Each number is 500 + 25 x the weight over the matrix's rms, rounded and kept within 0 to 999. Layers, rows and columns count from 0. Numbers have three digits each.

# down: layer 15 MLP down (transposed), 256x64, rms 0.222, rows 110-129, columns 0-63
# up: layer 15 MLP up, 256x64, rms 0.226, rows 111-130, columns 0-63
down110:478513476459506492492479496519474520505513530469469520517462514438494458529549465513469474493532519508501519537517469538465509507508510491480500484492496538499491481458520514483508513483513503
up111:479498527511491514502507546505503506487555512490537493488498503517478460503509520474520525502493522486549516477522497533527490528452478459449531525475528511533482510497515478494520513482527474
down111:489489482523495455518524484479484472504443494502456517513532496474516482494462480506525492513517493530464515496521494439503510497510528510529505508526452507489488495500486535487488499500431500
up112:511508500443513543555480476480517529498540491507503500510493508542470518500473531496489466534496471550501535476511519551521465510508532488451483486475513508512452528512540485517471522501508544
down112:496479471551523481527477509466528469508477519502536490481501495470561524527492521527523503501487519485533486487492476516492504464517456473505513505507496510477469477461480523492475542495534439
up113:471515496490460522459508447502517480516473517501500501471478479500509512502551474549541525495489500445520494467517473488505508496529491508467496516507536492495501460483537526536477513524488478
down113:459526514488512530491523508489465515557518491471522513521476467483500478511511505510465526504501466493526498504513503531509461487485514519513478474507458492503504489524491467519540518491545496
up114:510539482502517512522494494514508551487516484532505550470552491450483544519528493477497510491505506499510504527498491514486515519491489497533509518485489514492490478495567486504516503516528490
down114:485447467525484494486478501519518504505528509538519514477518456525510505491473481503519519470471499492481495471507526514498494504503461457534500489491505531511510543477520485546520475461526458
up115:511472485501429490497501528466510492500505504475508459508466529507509469555460512505488515502486507506495532530468547533471488490533542498501485495515476526528502507549465545497485489496500512
down115:492504515521487511516508476548484515481533522524519520508548475462518544470502524517483496525538457475505519494496451487508481517479503466493509505492481480466518477482515451496508513488487495
up116:506542471513530498493483488490563540443481520546517475491507517522518523528491531491519518518517542479508535495483503521486503467513459477505525519538528530518514513497500498522548564534482513
down116:473461472478468527572498513505483474499527482465546539491508492486489511469503508526504506482479482528471558481515520471532500504474533483470486441544501468491511502492446537492513528515558562
up117:546513554553529489526518548554516543507531518532520504521549526489566518515495525508488516454541500509484504517570533511517537503514526470486514534554497477564512538533565497464500525522559534
down117:512519504476474536490540525516512466496503514517489485505472489543515477498486492469490553498530499494516532481494494526522509486516445514538530479503490498491443474479496560462497483455465497
up118:486520501494491521501493530481543491465532491549473521489503551491476538501496473505529494512544507554525533491500490495485498520560520509514495519507518504491517497494537491493529526497534545
down118:480518496488513484505482486496519522507513516494504486530445493471521491491463532508467488469498520483457493494495515512491497512482435533473545508525519489502498529528464527516519480523515500
up119:463482523516497493513514500494548501463495575521471519519495477509523476532510495502526486464485536528516510525507486544513500485495466504449517498512537511476510499475495513499450530496558496
down119:533521509510499515506471516499485447510516399499530475529512523524481536503472476527502505506502477489513545500491495496520488490535469457535497536472441485509482530498486501499537465537484525
up120:512515487500471477484499535571513512508467510477519516497536546473461504497538478508515506503490481492504517467519513516465486458544466514467508489502502476470509458478515547525516471520503521
down120:474485481442509528530564496505498470469465480511494519472515510473504522516487484515481507545512514479513487508492500512523487468471463488525489521500546535492526562499561501529497503500489479
up121:557495537462546519497502527526498492530492461470511469509494497484475496531520526486582493551514525521487565449514480510485518521530523470497523503482534509505510469527525510505512533527503504
down121:514482529520477497488544495486528537514469491526521514500510498511523490482476498507438488466472509495514437542498521520516473510502492542491474467473470480494492543518471470544548491502522512
up122:523497513462491499535488517452459497481516497498504478438476531518484504505429511495491496502458466486487504531471498509495526457537493455523506444488475474470499468522516476532468504501492489
down122:489475564454513509479523514506540522518501482509492493493480497486514514495495499496471554512504498448511437500461503465511491483474509529470516476506489488500555482448498504487500485501536520
up123:568531492467519547542499492535518547484514515545501519501514570488493533531505477510510469529509486479498500501543525466520529499480504498488505518496454504510505490513519509528451508506490517
down123:498436489506467496461491499544525530512454489522458466506510512494498517530530519537521529505494515515507508498522465485500538520487489495490487540486516492527497479456520506445480479516525461
up124:516489495498492482502506552531478544522488530492481464515503520533518504481505475524556540534513481520480487524480476527484504499542512493505543454577516478459514482500491499494500463534525532
down124:474430495470494506525510488495493475517493506514517524496539483445492491493473527464467501508497490492489469473517526479488495501465531483498519547498473522519515508515505495440489485514448487
up125:507516513543486504518504480517537514498517524488510480463525498496550477479538513497524514501507506503494514507506519526476474534514550499570550464495487510491508482534509497501482569519508500
down125:496524519483511519520540518466500459494534488447539506498501491516505556560500507492504479424496483498500490493474490511511528528495533509488504505513536528526476477560499501521531498484534515
up126:454488498515541541516539499478510464480493550521501475472486523567473476508471510524519487492498490522482512482485483498539511524491485491472478541513526482516504503525495538470533507563502499
down126:476518512493474448515484505529530555515503493509495542519480484469502514540524500517491535508494499488536552502514491515468525497519515530507547453530465523451506500495525486528481546440511511
up127:489482543478444528513494491502477513453482494553492536519479506512498483485457465491493508539478490492517527483531500507484487457497520508504502513514506449480473490457478531557477487461508540
down127:492517532483517486430540492510522513517534533514489469512489483510492522524461522513493519527459544462476478522491524503494446563477475504536506523496501510485530523458512470452497523532509492
up128:483500536479482513494504518526495492522514501492523502481510520488506515487506473497486509447480480523485524491531542464537493547505491527509501483517494493472507512494527497587478500470500510
down128:539510462515483485532473523540465498544513507483518478540462527490501497524527503501482472502488493499546447509532471474477469500547448532485547530497491493503509521506488498520482503543504526
up129:473510479481524504553488473493515494509468496518484502492510477538511517495495505468483526548509531516531492524489526479502519485499493509472508515473537536552444506491557516557524499521517516
down129:496489462506487536518490519515555485507506529536498489489527502515499526511474503532503534469495510475510499483518491492494497543491484503478493434496492472513472515498537501455468510493475411
up130:490455493485518503499485514545520493494531514531485486477514510504440523495454464477480498507508494502511475495492504489524523504518423520485485461478494506479505486540539499516503489486526460